{"n_layer": 10, "d_model": 448, "n_head": 7, "n_kv_head": 7, "head_dim": 64, "d_mlp": 1792, "vocab_size": 8192, "activation": "gelu", "norm": "layernorm", "norm_place": "pre", "norm_eps": 1e-05, "positions": "learned", "qk_norm": false, "attn_scale": 0.125, "bias": "none", "tie_embeddings": true, "parallel_block": false, "extras": ["capped logits"], "init": "normal", "init_std_qkv": 0.0239, "init_std_o": 0.00534, "init_std_up": 0.0239, "init_std_down": 0.00534, "init_out_by_depth": true, "optimizer": "adamw", "lr": 0.0011, "beta1": 0.9, "beta2": 0.99, "weight_decay": 0.096, "lr_head": 0.009, "warmup_steps": 204, "schedule": "wsd", "decay_fraction": 0.786, "decay_shape": "cos", "final_lr_fraction": 0.05, "batch_tokens": 131072, "seq_len": 1024, "doc_mask": true, "train_tokens": 1065000000, "steps": 8126, "dataset": "wikipedia_en"}
Each number is 128 + 24 x the weight over its row's rms, rounded and kept within 0 to 255. Layers, rows and columns count from 0. Numbers have three digits each. The size before them is the row's rms in percent of the matrix's.

# down: layer 3 MLP down (transposed), 1792x448, rms 0.0379, rows 1696-1748, columns 280-335
# up: layer 3 MLP up, 1792x448, rms 0.051, rows 1697-1748, columns 280-335
down1696 096:179147136141115154135114156138111117149111114124101093120144136120176136119188132135120133140182119133082155117117122109142135149144120128138135126146121136079160130130
up1697 078:154074114122151125151153091159124160141111122128121104137127119120146104192144130099140125094104154126125114146144123115118100132094126111105176088149155105073119140147
down1697 079:121143135164141182150091127096107153096136156103125097115141136190148157130172081094127137177147079114144149124112151155117101133120145128102161151138160080110136134104
up1698 095:093141117121079133151126169141123142123137171119123104103104148102122142141148120155133118097118126121129114104149126169118080112148159111130129130165135103087138126110
down1698 099:156089128116172156073083120105110106112155113108147132138141127128142138065088092129149162105158171126087149140140159138135124159116129138145128116113101159153115116135
up1699 074:134166081162130092123112161151129142133102119119112122105081120108109132079177150095129151103137127128117110163147120126099118171102133124123124135138137152160099180128
down1699 068:196130132139111145138103140124183133098125094166127129100130115099124129123191138122148120130122132132139170109138150134118117140146124126133142148138140146090118148084
up1700 120:138093063113089129149159157115112120169119146134117120145105115130118117127134124143113144114151113164096080124181088132117096148115133126096076118140152147118065189100
down1700 113:125156136161123126133109178147118133131090147126176145133166122127111135116142141090107111101127120142110120098131111117153156129130073128109126134140100117119054145123
up1701 111:157131138154155156118164148147117132162143160150130098104126147116163115129148130157101110096110107113120113123113099169130124140130085159105108137116155125088070123141
down1701 107:086115132062098103167130094098100103145103136124100124095119133145180110113159085122086107102119116133113073129140143134144154140121125145166141167121143080140114136160
up1702 109:081120076152104125138141103111141148133127105125101119112154111174139113172126126111114129114093147118158149120136171094136135177125151134162122128118131108117141107156
down1702 101:095122141130148150134107105126128149152156110144186164085116153155106123180137163119129147159134147125113143104105127197150195113134116094150113086122063112148129174100
up1703 118:123159097159173149124164132134136140147152157129160115124050133117152112079158112086123142142119108122099085117136126131115104142163158093151132138125143147105129199174
down1703 134:149140119186138119130144118143137137131159115101116115171144159135155115117241125109145115149112147116144139126153119132167105141095106140113152137155133134119108184135
up1704 106:133125140116097157110169126146097141148176118061130128137106135107148156158144122122138122095086122117123097134115149181099077125165144118119092120147136079142124159116
down1704 089:125122085120104142137114112085120166133075120157163128158118139123150128073131137120148132139186146089113127153117136129137099133157104120154146138140153154133148111110
up1705 098:111122105162162149138126166130102146149172117097129110163104159119155134116136138131129112116107107192110086119092106143061150140128131125094108125141158114103133158116
down1705 092:157157148102115118168123130150124143138060149141120128175127183152117130165080137106151129094157117128113154158115148120119114171096125149145103133116130117159106115137
up1706 096:124099125182113122158167127169107168136165138093127139143152175131111165137143092130176126148119122130087117109101106100110072102144142112098118121125154112119116137109
down1706 076:109129107108146132134145096181159145141120141146139107117170176112123112101125118170136163138086154144155141171159138096145114087111095169142096117111104089115118080143
up1707 100:108136082056117138111130141127147092126098157111101129079176127068126128139137145130130117127145124149147142125105153147138102115179115154157126131109130106119129093126
down1707 095:128159147111100116119107144152119085130111125082126144153142148159107125096176113097132139110100131106112145098140126130070128071139089125165129134107111125114111105129
up1708 103:105128157128118158120171153134102122165161072107131077103075154161150139118149154118144145111088121121138128128087120172088099165131103143113047095119147146136062155118
down1708 098:160185134099125127135127125153151136158111119099117082170142146099155142158066154106063114135082121092142109107141130151129120170131081125166118158112157116123148161190
up1709 085:118137136144076171150122137141139172128154116148118067123119113084092134126145130136091110075167103118152123122097135150102117147137165120159121161102166162115128117113
down1709 097:118114127124132067109167120116102123133134140117108113103129146152119134147166162139153178126150154103144154123138116144145133158155117168167126133136125126114143126156
up1710 101:154100151122120107150125090144136178178142126163122112126120125116118119111142119118092139124094121113084083137100104128128086153130109090099123149132115127103099155099
down1710 112:122148139158147147130174138174097097127114153091133179109127117120131103183113154110148148103116168112104134145136138143127098111117132067102168084147125158146105129101
up1711 109:097127068103110162145164081122133112118071097130157119168105130106103168158130104119140122144171131113132118111123124090129115132109123107148111117103134085123129152141
down1711 112:105137121122150115124122093116139080140086143139134151162140193128110120166229103127129137124114091132132161143125102109144111114091092140095093150157144101124107166139
up1712 094:113163102117130108136158155102116149145115084100109062108112145115119148128173142124147116139137101139104095120148111181075148148142106158161096115116160131100115116111
down1712 087:151132126149119147147163155142112133144158114105119049105165135103146148091166151104150152124138130127117087117139116163124099149129122144143113120105123147110095123104
up1713 106:107130122138109115114109154132129096156110078109092132086131136136121151117149130139091122122140116142138134140161142141131090131157132096175105119097101067111085145101
down1713 101:101105072117119117125111119110107115162120125163091155100121133124138117132203134078105112087136093108154108122155130153132093133126122110177093105115111081137123140113
up1714 111:071142136133117141134141164106103148151151128135087106093134125147171140101148130142135129164169098162133103135178138111123124138149135108096119105140166158145121174169
down1714 111:175160129151071141104114115133143141107098161097109134154132094161165130127176148142136100146122097147137117158108138111136107145082154147154147126131090164151160141126
up1715 080:098149127142113146153145141144123142149157148126151081069140127091147135119172124099117144141102135076107103120129141136082130173132105118100091138147146128105103139115
down1715 073:132156097168123153175143162103143156151152134099119080102131129107157142144211119095116136136115112119100100108121158169101126145140082132107104160143143130086082153100
up1716 082:134105144120159138138165127146101130124125135121167079122107136133112121112143154173148120179157124149117113108110115104126105138117125148092121101141140132083163170168
down1716 081:133136137175117159136120113134095167115115133104110107146131136158163116124162090156084149129158143141122140151110073073141126071135123119094162132119145135170113126112
up1717 110:120127114111136136100131101144092133162184126132160118104080168138156127123145074153112138153144119115145138103120121143094129155153096124139077120115157137143161130061
down1717 100:128144114136130127137106136184131107138132090115124149086131087164116103151030093133168106093149138110131089108132131089117109099146139142105137099130122126150118115161
up1718 091:119130122158088141159194106118109174161159126105138123111148105077142129127171096134164144139137139110142085116138109140097142163114065120113066156153156083115099131143
down1718 093:137127136164106162165133125139128142181079126127158100137166126130160130126173124115142132160119083133167087105142145160158140167196133128155113123134153151126125116142
up1719 106:144117109159146149134131152143109140122100118091114125157149133072175174134135114150063122090123137109138130097099113161111127175128087102134155141134126127133106135148
down1719 110:152123142082119122147140118155106134100102123089132136126139181136109198157125135144116117109107142094144074126110146172115168159113156139173160125142120102152103135104
up1720 080:114140130138110146157118140145099146161120136104132078102094152114121149122166106076141127160106147126108118124171142143123113150111091096106136126154135106113078171110
down1720 068:150146129162127152161116124107103177169137118104127075112120142134129150157250132094125206144140112131115075118131120178121127160138112119147081137150145120096096150105
up1721 088:117113171131142103128122160120112125148147104084149127123142122108174112131130128124142147128077136125099092123164172153095110127177091152127093138107119143132158182116
down1721 094:123113118147064170146102068104140119157146125120095114137126127142138090157139119155140136185134097120108144126134099157157122127131118112142144116144118130098093159112
up1722 104:134107088135138127134179154144122145148155109133099110090140136082137131151133125113090150122176140098141121145150100141110116107120059163160149141129146154130128138163
down1722 103:125109176112131155118133062120122094105126148102131144111105134145114126114130118127144131145159138111139118126135103108187089137136116131125158120139078112108164099140
up1723 108:137136123169164187170140178100131163109122131106104119155105144131098136119155155100158115128087113125128120113144163176104102140103155132083144162102132123128148132129
down1723 109:114148125102090144127100102130129114157130103085123061152166152150133120117148090139110146128130144106098172139112128090131145125151102138136111121178132144075123131162
up1724 113:140143123106152159124099137144117138155165136112121127134085101128144136143148135144177124134124070130091118153091108156097127134110125127072097143091118128112113177113
down1724 118:146134162184133136123152157126112135116140091114087148104089145168123147132101137095088107123123114118124129127137159135197112149118130140135188163164148126088143166137
up1725 115:120119089132118158150153160120117118128094182135110133158104126131088117148158111107168131113115111098093102135151148144141124127127120083128121155155102107111131142118
down1725 113:131174145147116136166144140160102104103080130082135120133144117144105143105146129129159113132151105089127131119112119157104135091144102192118115151105171156102126072121
up1726 092:115133157136129119121107122130098139168162087122130139123123183158139160151196150114156128088118130095101091107086114152128069163146178119156126106118167127132148160140
down1726 084:148141097135177150107083161130141172098131099148131146113111103108087102150128154183113143145125133101131091113141112116154096151124175162111092121122142142161106138113
up1727 096:142121160125161145129162141140118172139123115083121092124149121112178133173161124104141121162111128128102115122112122151103105142152109135118124117142191129094112147128
down1727 087:131182113164120149149156133131133165145158143107122095067126135102174147150175115101139123124101143113140071127113154195092131190126120133102138112147168128071107149129
up1728 084:153139127124161139103126169156092158166144090147127095103115175145168151115150157150114140102128133164125094135159109158152139138127096127139163108137139149126094149097
down1728 080:161100154109107130128128164103135132152144127118091132134128132116130113164138104148068167063109128158105148097131139147128083109153110113119113118102147162133118140113
up1729 078:115188130146152157125146157137112154126139146147137086125132147106111167122162157119134125145137083144118125139124115120124128142148135122109100105113180155062141105117
down1729 064:148165106127147139163131132131152115090137102109133095107141116129088139119140112097148155161149152093136142196128132150120121128138106127081116112108137111108143135136
up1730 099:088134106171089096136093091150119123156117132098139154123171118143143133121118134168138131155183148118089086131145124100155125134115151133134110128164150115136123147113
down1730 101:158152146157129122148169201152164120152157121179163150162133151145127127116145114169136131115123090114116186121137109099084118122087102101145122090140078135132168122128
up1731 098:114150138169124145137168159104119114113087144133134138117126121124125131157136147132137148152120122153163125140127139171100105133104125119124060093101166100144138103129
down1731 089:113132100125119116116137120159123170114109133118151147157136170124143124084100113130131108132123071103117143134092130150152164115168084107114146118122109124127119101119
up1732 109:120101123133153075123147121183114107123097119096128110130118105155138151186146124145128117185123085093074130124097157110163096140098155134154158131136142061128112088121
down1732 103:144101110116100143113173143148140107161112117110108133147108141124111180125146142145082100111131072130125121099102164093140141101104126088118134137109143140127104084169
up1733 105:098065086144182099120137157130124164128143119063046120142130116084124158058147131153159122149127128130124111140164098111096050153121097114140112128105167076110123147140
down1733 109:119139133123097111139109104163079193170166115152182083135121105145128137138168083121159153106145086111120121159100135112184124128145126120138133168122143152163120125132
up1734 091:113169132143114148132140119165117147146118159124108129118174124075145144148132123139135113131145103127123108105132115173113152148167118101156131156146133157106160136146
down1734 101:119075149118129093146123111131121137158090081064141158127145106162146098124175129131130132116147116110077079154192100099127139113125150149122126159150142140136098139139
up1735 108:121162077122141143113123144131102178140086131090147127152111112127146147132135144134137145140077152099125101122143110108119083136148140123080129152148099169122073147143
down1735 096:142103102105154145132113161138116142104186092119172174167092094142130146083159132145132107143147124136122113070146149138147115120089133104113163143137112145114079181129
up1736 116:132099102142113109117178125102104128163140098137121100142152142105129143152168112147148131129166118088093103121165120140115107158098114073085125139156138099138133117050
down1736 125:123114157139121158138155108073156172114137106109066135136138116139103143132159113117155150144159121148100115125145132145145098152090103089098170137198098141120124104118
up1737 100:107128138112138145121174153136101175139138137080129108116114132146156142099152140134096132128115084127106135140099179164084098088090124119121130136105164151135119105093
down1737 090:142125146105133125169125109111103128149038146132134099105130136099125118115090102101167176120139110093131118098110129127131142146132130131118132139133104124151139163152
up1738 088:102167126153114142133130140166119137167151116104139121146095151120183113154174131102167134141141110126089075124133139127094129127158082102146137137173157114090100175162
down1738 099:164143131145127153162119115124138151157120135104127130120114141103140109138226098156134161117122092132107097120164122125111129118152153096153120109132137111085096158141
up1739 122:153122171169077139132122158115092111144128127128113137121163109089117135172157134159125125119093106097076105099110130108101122132162101108113088097127189160142124154152
down1739 109:149138149106114124159142138164135109165113129146157090157090159171113108169172119154113129092093093069107132167101128135133134175120170119136119149128109128124136110151
up1740 085:120144115126121143164150168142112153182146128111122092124087149113128154138158108069140125126103109115113105112174154173093104160133109115117110147153159098068103139111
down1740 068:154171095132136163185133149124139142173124130118118071108118147133139130151219136116126160120117102130124099107120137180080117170134113142119089130146146135045101137108
up1741 094:155149142138142119124154174119126145138111126132138112169113104117142119125148127121161137131107116116092088142172113094051069143150143123129128135077149100074148157151
down1741 107:157128147119093131116117125114138124123080157133107132149086144187140120140200142158108135135128130131153141138150119143129137124132123147164154115141178113115145115135
up1742 089:146160104134102127147159153158126110103119142101155116119141135104109162126135114161129129159088131119153118128092112130098103140169106074098117140158127098148100136132
down1742 095:144169128195097104098111133114151099122137111157140101117119166153121106199139118130106133129135153126096134155168091118135110120146154155147057106118114137093155122110
up1743 108:121100082112127161148126130197120124140143116144128075081124147084105166141147118139149129114108111148124092138145124139078121128150144096128106156128153087115167140101
down1743 093:165103106173128189120157129094129133122086105119137085121147144180093126137176138148152118159162143132165152151123113133149135151115165123111153134125149159133125126139
up1744 105:123109102134147067143142127118116149137149143070085127091106134090112128099140142156168148135118096138159040132152105117103123151100143096119113161118155103130142141142
down1744 111:128133122107127119130103112129102169130142136137113100105156125087114095145182127130141125122121102166166134175108158114130112104153120103126129106123085135153116096127
up1745 100:109127099113137128141146117136133124133132145103107131123144130092141154098126134138121149110072141157137098130143155083130115131114142130124134167109205162127101157124
down1745 106:129115074122111153125145145123150140088067134128134133139109128123108126141131111122115116152124121153140131143073136097121103124140155107141155138159132112137149104119
up1746 110:155104128143151098119179174140118100142150102106127099144089199096114156130146113132096134123153099166094093107103155164085134112162126088123106128111150144098116113130
down1746 114:128112187080114125131143093116152099122092106118129115149136126139124113141158123130130120129124121128136126116166096194161149143159157120127140160123119079103130136157
up1747 109:135101116122137169116147158127126112170149105084106126126099143135162119129145174167138119122089128112106096142143121160103102140141127153112112169152173112108135104128
down1747 112:144153130103138133101161190126123126126169105111105111125097115117123087139178160159068124104092123127157183134094118127136132125107117146139164094158121148130152157129
up1748 090:137141132155100090097165147098092122124107113093168136101121149119117140191131124109161124130151137127111164126119130105084112168120128070166173126134158148117161157129
down1748 092:127123130096157148110134081128128137126168144138127145109157145150142115106159105134148130087104169117142173124119141160113165116123101146133143166116113087153118112132